Each number is 50 + 10 x the weight over its row's rms, rounded and kept within 0 to 99. Layers, rows and columns count from 0. The size before them is the row's rms in percent of the matrix's.

# q: layer 9 attention query, 192x192, rms 0.0855, rows 0-16, columns 0-95
# k: layer 9 attention key, 192x192, rms 0.0905, rows 0-15, columns 0-95
q0 052:51 66 42 67 51 42 57 56 58 46 48 46 59 65 54 48 57 48 34 49 33 46 36 60 47 58 54 59 62 47 51 21 58 44 60 41 50 66 54 53 43 53 59 69 53 40 62 63 65 33 54 59 40 57 66 48 65 50 59 33 40 51 41 54 55 71 41 33 59 34 55 44 63 50 50 45 44 56 45 48 46 57 52 53 42 41 57 34 53 27 54 59 59 32 75 48
k0 046:71 35 62 46 56 58 36 63 62 39 45 53 57 50 49 62 66 58 37 50 65 49 52 43 22 76 45 55 48 60 49 64 45 48 37 68 32 73 50 35 68 40 32 64 53 50 47 65 46 53 56 62 40 43 41 45 46 57 52 56 52 37 55 52 59 56 55 43 51 51 52 47 44 37 55 54 61 38 42 55 43 51 58 49 57 54 34 60 41 61 52 72 48 47 44 50
q1 058:54 44 64 55 49 41 50 35 36 60 44 51 44 26 55 51 45 53 56 41 52 51 46 51 58 43 56 59 47 40 44 56 53 54 47 41 33 29 20 51 38 51 61 42 27 51 57 62 56 78 52 61 42 62 49 49 58 52 52 47 53 36 49 55 37 49 43 68 35 28 37 83 22 48 31 52 51 54 55 32 40 34 46 38 55 67 62 42 36 48 48 51 41 48 43 60
k1 054:47 65 42 47 39 49 42 67 60 31 53 51 43 54 43 35 56 68 68 44 59 46 50 60 64 56 32 42 40 42 41 45 37 46 61 55 46 56 60 42 73 54 63 56 57 45 63 56 38 40 50 49 57 44 50 43 49 47 57 54 40 49 58 37 57 28 59 56 62 35 58 44 67 35 51 50 42 47 53 58 40 57 55 48 61 23 49 52 34 54 61 28 53 48 28 47
q2 059:64 38 50 45 44 46 51 41 51 57 67 53 44 69 50 61 36 42 56 40 45 43 62 55 66 51 59 59 49 40 54 45 44 52 43 52 40 35 51 56 36 45 48 57 39 57 56 51 43 77 49 55 39 64 47 49 62 46 43 50 49 39 46 51 57 50 42 57 48 57 42 70 47 49 50 45 52 47 36 41 57 37 32 46 51 49 38 55 55 58 31 50 33 36 48 32
k2 058:53 60 49 34 37 38 53 70 56 50 40 48 46 20 41 33 48 62 40 58 50 44 44 63 67 69 37 41 50 57 52 46 54 54 30 62 61 55 48 39 54 47 52 25 45 33 60 36 55 66 30 51 54 59 50 44 55 58 56 55 60 44 41 41 43 48 50 54 49 45 60 40 52 59 45 54 42 59 49 55 52 18 53 50 54 56 48 50 58 43 53 40 49 60 56 54
q3 065:41 64 53 51 37 39 56 55 54 42 55 64 36 54 63 50 55 67 63 48 18 69 58 58 47 51 55 43 59 49 50 57 51 54 61 65 47 45 36 55 39 58 56 39 49 52 55 44 64 61 41 59 38 51 43 59 63 52 47 41 65 60 44 52 50 48 44 50 49 60 52 50 45 50 38 51 49 55 40 54 39 55 34 42 39 43 45 62 43 64 69 35 46 51 45 46
k3 061:51 35 69 41 35 52 55 56 57 61 36 35 63 35 44 33 45 54 39 56 56 40 47 47 65 53 52 47 60 62 47 51 45 59 39 54 52 56 38 55 59 57 60 15 42 32 70 38 58 71 47 63 39 50 59 35 49 42 59 52 56 56 43 34 40 43 54 54 54 57 51 43 59 59 38 62 54 61 54 61 56 35 57 53 63 54 40 42 56 44 49 48 40 65 68 34
q4 083:42 56 62 38 47 57 55 44 51 48 48 52 59 20 54 46 29 59 46 53 40 60 50 57 61 53 42 30 63 52 42 51 63 65 52 54 60 52 51 38 59 52 53 33 57 27 52 48 59 65 41 48 40 68 56 65 55 62 37 39 47 51 46 39 40 40 73 62 49 68 42 38 45 44 44 66 47 59 75 55 31 40 39 47 39 56 57 63 37 53 52 56 52 59 44 49
k4 072:40 42 50 24 30 56 42 65 49 47 44 49 32 19 29 29 42 51 39 63 56 45 52 40 62 58 32 52 49 56 66 55 59 56 39 56 43 47 53 45 63 56 41 37 55 42 66 45 56 58 49 66 47 67 60 49 49 39 66 55 56 38 49 40 47 47 44 43 63 54 55 47 60 59 50 49 45 61 52 65 66 43 61 49 57 54 57 45 62 36 46 44 40 57 55 39
q5 089:56 41 35 55 50 44 38 36 54 63 49 37 43 70 50 56 69 38 49 49 51 35 56 45 43 39 56 51 39 51 59 52 48 37 46 41 48 51 61 55 35 57 49 70 49 64 49 47 59 30 67 39 68 38 50 27 53 32 54 74 45 37 60 62 46 37 38 39 48 34 57 66 55 47 62 44 45 46 32 40 58 53 71 53 52 48 46 46 61 35 46 48 57 42 55 55
k5 066:62 62 52 59 63 49 43 36 40 40 50 55 55 59 60 55 60 46 50 38 54 55 45 57 31 39 59 52 45 60 39 39 43 58 65 33 60 48 56 46 35 46 47 72 50 61 49 57 39 36 55 44 60 47 30 62 56 67 44 46 44 41 69 73 44 62 54 52 48 52 53 60 45 54 56 32 34 44 48 51 21 54 38 53 49 35 37 64 38 48 61 39 55 56 39 53
q6 097:37 48 58 49 47 63 61 49 50 32 58 61 44 32 51 44 28 63 49 55 58 60 44 59 53 58 44 54 67 52 39 46 57 54 55 56 56 53 48 46 63 49 51 25 49 34 53 50 44 55 33 58 44 65 44 66 51 74 41 36 42 49 43 40 53 54 65 57 58 65 49 40 35 39 28 69 48 60 62 47 45 39 32 38 41 43 64 57 43 48 46 56 56 64 39 45
k6 074:41 56 46 30 28 49 47 66 58 60 49 46 49 41 33 39 39 59 47 67 40 37 31 50 69 56 41 64 59 37 66 64 50 49 35 47 30 30 55 56 59 51 55 45 51 37 51 38 46 38 53 47 54 64 62 48 59 44 62 60 54 44 48 41 40 50 28 43 47 45 39 48 52 66 50 64 41 41 47 54 44 53 58 48 59 70 56 38 68 48 52 43 39 37 63 47
q7 089:37 63 45 58 41 41 56 47 67 56 59 47 47 67 55 59 45 56 55 60 53 34 56 47 32 35 59 43 67 44 31 46 41 54 49 52 43 40 34 60 63 60 38 48 45 49 49 40 57 54 55 27 46 40 59 48 51 70 56 50 67 46 38 34 68 29 52 49 79 51 53 44 51 59 52 39 50 56 60 48 56 49 57 44 57 50 53 57 74 33 39 43 51 36 62 47
k7 112:49 61 63 36 51 39 57 37 61 59 53 58 48 56 52 45 42 61 51 48 41 43 29 65 52 58 42 47 66 37 43 44 56 62 36 49 44 51 40 39 51 56 56 42 42 47 50 35 50 45 45 31 47 52 57 60 51 54 55 43 69 40 29 41 37 38 52 35 50 51 55 43 49 63 42 72 56 67 51 56 49 68 45 53 43 45 63 40 60 46 46 37 52 50 72 45
q8 134:53 44 65 38 42 26 33 36 43 59 43 51 41 63 41 56 51 42 48 47 41 35 58 41 54 53 55 44 46 55 42 38 54 58 48 62 51 58 40 53 64 40 65 38 56 56 56 44 38 29 45 36 38 58 64 44 69 57 48 54 50 60 53 51 49 53 42 50 41 54 37 46 69 55 48 59 63 33 81 44 38 57 62 45 56 58 57 56 48 39 53 49 62 45 60 61
k8 131:43 56 50 56 56 37 51 64 34 45 51 65 43 44 53 46 37 43 54 47 47 49 60 44 29 40 56 41 59 50 46 42 56 56 43 53 57 72 34 54 48 42 58 56 61 45 62 55 63 52 50 49 29 42 48 53 39 47 64 66 60 69 68 48 65 29 53 57 45 46 43 36 56 53 50 54 61 48 60 61 65 47 56 53 36 45 60 48 44 47 48 53 50 39 71 51
q9 158:52 47 65 39 48 54 62 55 55 58 48 57 70 32 55 52 53 50 43 26 53 58 52 45 51 64 38 55 54 58 39 60 61 44 58 75 50 69 46 39 41 61 42 49 43 60 50 51 44 61 66 81 43 37 43 51 55 43 61 39 61 43 48 49 53 50 64 60 50 48 62 40 65 54 54 65 66 45 55 52 55 54 64 47 50 49 56 46 58 59 66 68 40 60 54 56
k9 153:46 59 66 56 25 66 46 58 36 58 50 50 45 53 53 54 48 54 40 41 54 44 76 53 54 40 65 46 40 41 37 52 62 62 36 62 58 55 38 48 47 53 52 43 47 52 57 48 55 54 39 27 56 59 44 53 34 36 39 50 51 48 45 47 63 47 77 50 49 47 53 37 73 48 50 64 61 54 40 55 52 56 66 55 25 43 48 55 26 53 45 57 61 52 45 59
q10 152:51 38 56 57 37 65 64 52 43 53 45 47 51 41 51 37 71 45 58 61 52 32 51 51 58 50 53 49 47 57 61 57 37 52 63 39 50 43 45 53 58 49 55 52 39 60 38 55 58 52 50 48 51 52 60 36 51 63 58 72 55 57 46 48 49 53 51 44 61 59 44 36 41 65 40 54 61 43 65 46 64 61 67 48 53 47 63 33 57 54 47 28 61 56 46 51
k10 145:60 40 63 49 34 49 55 53 54 50 63 59 38 39 73 43 53 34 49 42 57 47 46 35 57 34 59 50 32 53 62 39 37 41 39 59 48 55 26 47 60 51 54 55 31 45 42 52 53 56 59 46 57 25 53 41 42 59 55 58 31 62 45 43 53 53 53 42 51 53 45 52 47 50 65 39 62 41 61 52 37 62 51 40 54 39 65 48 59 56 46 47 54 50 57 52
q11 149:55 33 51 49 62 53 56 50 48 56 36 46 45 49 35 55 60 34 36 34 61 62 50 46 68 56 65 46 60 81 61 56 41 45 60 64 43 52 56 52 29 47 52 43 53 56 35 49 41 48 54 43 49 54 55 49 52 49 62 34 33 47 48 60 60 48 64 47 53 46 30 55 57 48 74 67 42 52 53 59 57 66 65 63 38 50 48 45 47 40 42 51 51 29 35 30
k11 147:49 40 42 36 43 57 51 65 57 42 36 61 60 63 47 51 53 39 42 33 57 54 47 61 55 42 55 54 54 58 67 46 52 50 55 47 57 55 55 43 66 47 61 48 48 50 33 52 61 50 53 58 43 50 42 60 49 33 34 57 46 49 53 40 58 36 52 51 67 40 55 42 45 63 41 42 73 48 54 61 76 61 48 42 47 44 35 66 49 51 33 52 40 64 54 43
q12 154:39 59 37 53 56 47 51 53 48 43 60 49 58 40 37 32 44 62 60 71 47 67 48 55 45 43 44 48 65 62 49 42 62 43 60 47 61 25 52 46 36 42 38 34 33 61 60 56 39 49 46 59 46 52 51 61 48 51 38 65 58 52 47 46 46 47 41 64 35 49 52 45 43 68 40 44 53 56 58 34 58 42 38 53 53 45 46 54 48 57 50 63 52 32 53 61
k12 145:35 40 46 53 46 60 54 56 52 48 48 28 38 42 51 32 38 57 44 37 40 49 40 66 57 46 46 55 54 66 23 43 57 59 67 45 54 42 42 49 47 77 39 52 37 51 55 38 41 37 61 48 34 47 58 55 52 62 49 48 53 48 54 43 40 36 47 43 58 51 44 47 59 65 51 55 32 40 70 43 68 44 59 45 43 55 54 46 41 68 50 43 36 41 42 44
q13 147:37 63 58 52 50 30 49 35 58 36 56 61 69 59 55 65 37 53 25 43 34 60 43 50 51 47 44 64 49 72 51 61 60 53 55 37 39 54 42 64 44 53 51 53 58 47 47 38 44 56 43 52 60 56 30 50 60 50 67 56 53 58 52 60 66 47 39 41 51 40 59 45 57 33 53 45 36 43 38 52 32 49 53 63 40 42 58 38 69 37 36 46 46 51 46 57
k13 144:40 52 55 57 57 49 35 61 52 43 59 46 58 57 33 51 54 45 53 25 48 61 43 64 57 51 56 36 54 58 57 66 58 67 50 40 55 36 49 52 48 72 44 62 69 45 52 58 51 64 51 57 66 66 40 54 66 38 35 45 58 47 56 41 61 48 49 54 55 49 39 45 67 52 28 30 56 58 34 67 23 54 55 57 52 59 37 34 66 51 48 52 52 59 65 34
q14 142:59 38 32 51 48 63 59 66 46 45 41 30 63 42 52 58 53 34 68 59 41 29 54 54 42 56 34 38 36 45 52 47 31 51 53 37 58 49 53 52 50 59 54 57 48 37 71 36 49 52 58 56 43 36 66 59 30 60 45 53 46 56 53 36 42 61 45 44 46 41 52 38 55 48 56 72 57 30 44 65 57 40 45 50 57 48 60 43 21 45 48 51 44 30 47 52
k14 142:55 34 39 41 51 41 62 57 69 41 51 48 61 58 62 49 42 52 58 44 61 33 36 50 62 55 53 62 50 59 65 56 36 56 34 64 60 52 48 49 62 60 56 54 49 58 57 43 53 60 44 50 51 64 56 52 48 48 72 51 48 63 58 39 51 62 49 51 40 35 55 56 61 63 53 60 48 33 45 53 52 42 64 44 50 47 72 43 38 33 49 69 55 43 29 49
q15 149:38 56 44 27 41 53 64 43 46 33 40 62 65 34 54 67 63 61 54 52 61 56 50 58 49 49 37 45 45 45 48 49 45 59 52 59 55 37 56 63 38 58 57 57 45 47 52 36 52 51 59 49 30 56 46 56 42 46 49 42 37 42 50 52 52 58 60 55 58 61 46 40 47 34 52 49 44 25 51 43 58 41 69 72 38 58 35 41 43 48 54 49 50 62 44 54
k15 157:60 55 52 61 47 53 40 38 50 45 67 37 59 39 65 65 60 65 43 42 60 54 55 59 40 54 57 47 58 41 50 54 43 55 44 41 48 31 68 50 60 55 69 54 35 66 59 52 55 55 63 43 69 46 47 60 56 50 38 53 55 40 57 56 32 42 39 40 47 50 28 50 56 41 49 50 70 50 64 46 62 45 59 47 39 48 26 44 45 27 50 61 41 53 55 60
q16 050:58 43 39 52 60 49 58 44 70 28 40 36 44 48 46 60 54 20 35 48 55 60 38 57 29 60 50 55 49 37 54 41 50 40 68 56 42 58 51 62 65 50 44 60 60 57 46 56 58 36 46 52 40 37 67 51 59 59 49 41 45 64 46 42 53 49 41 55 44 47 51 47 59 70 53 49 40 59 38 50 70 40 52 42 47 49 43 50 63 46 44 47 35 49 46 43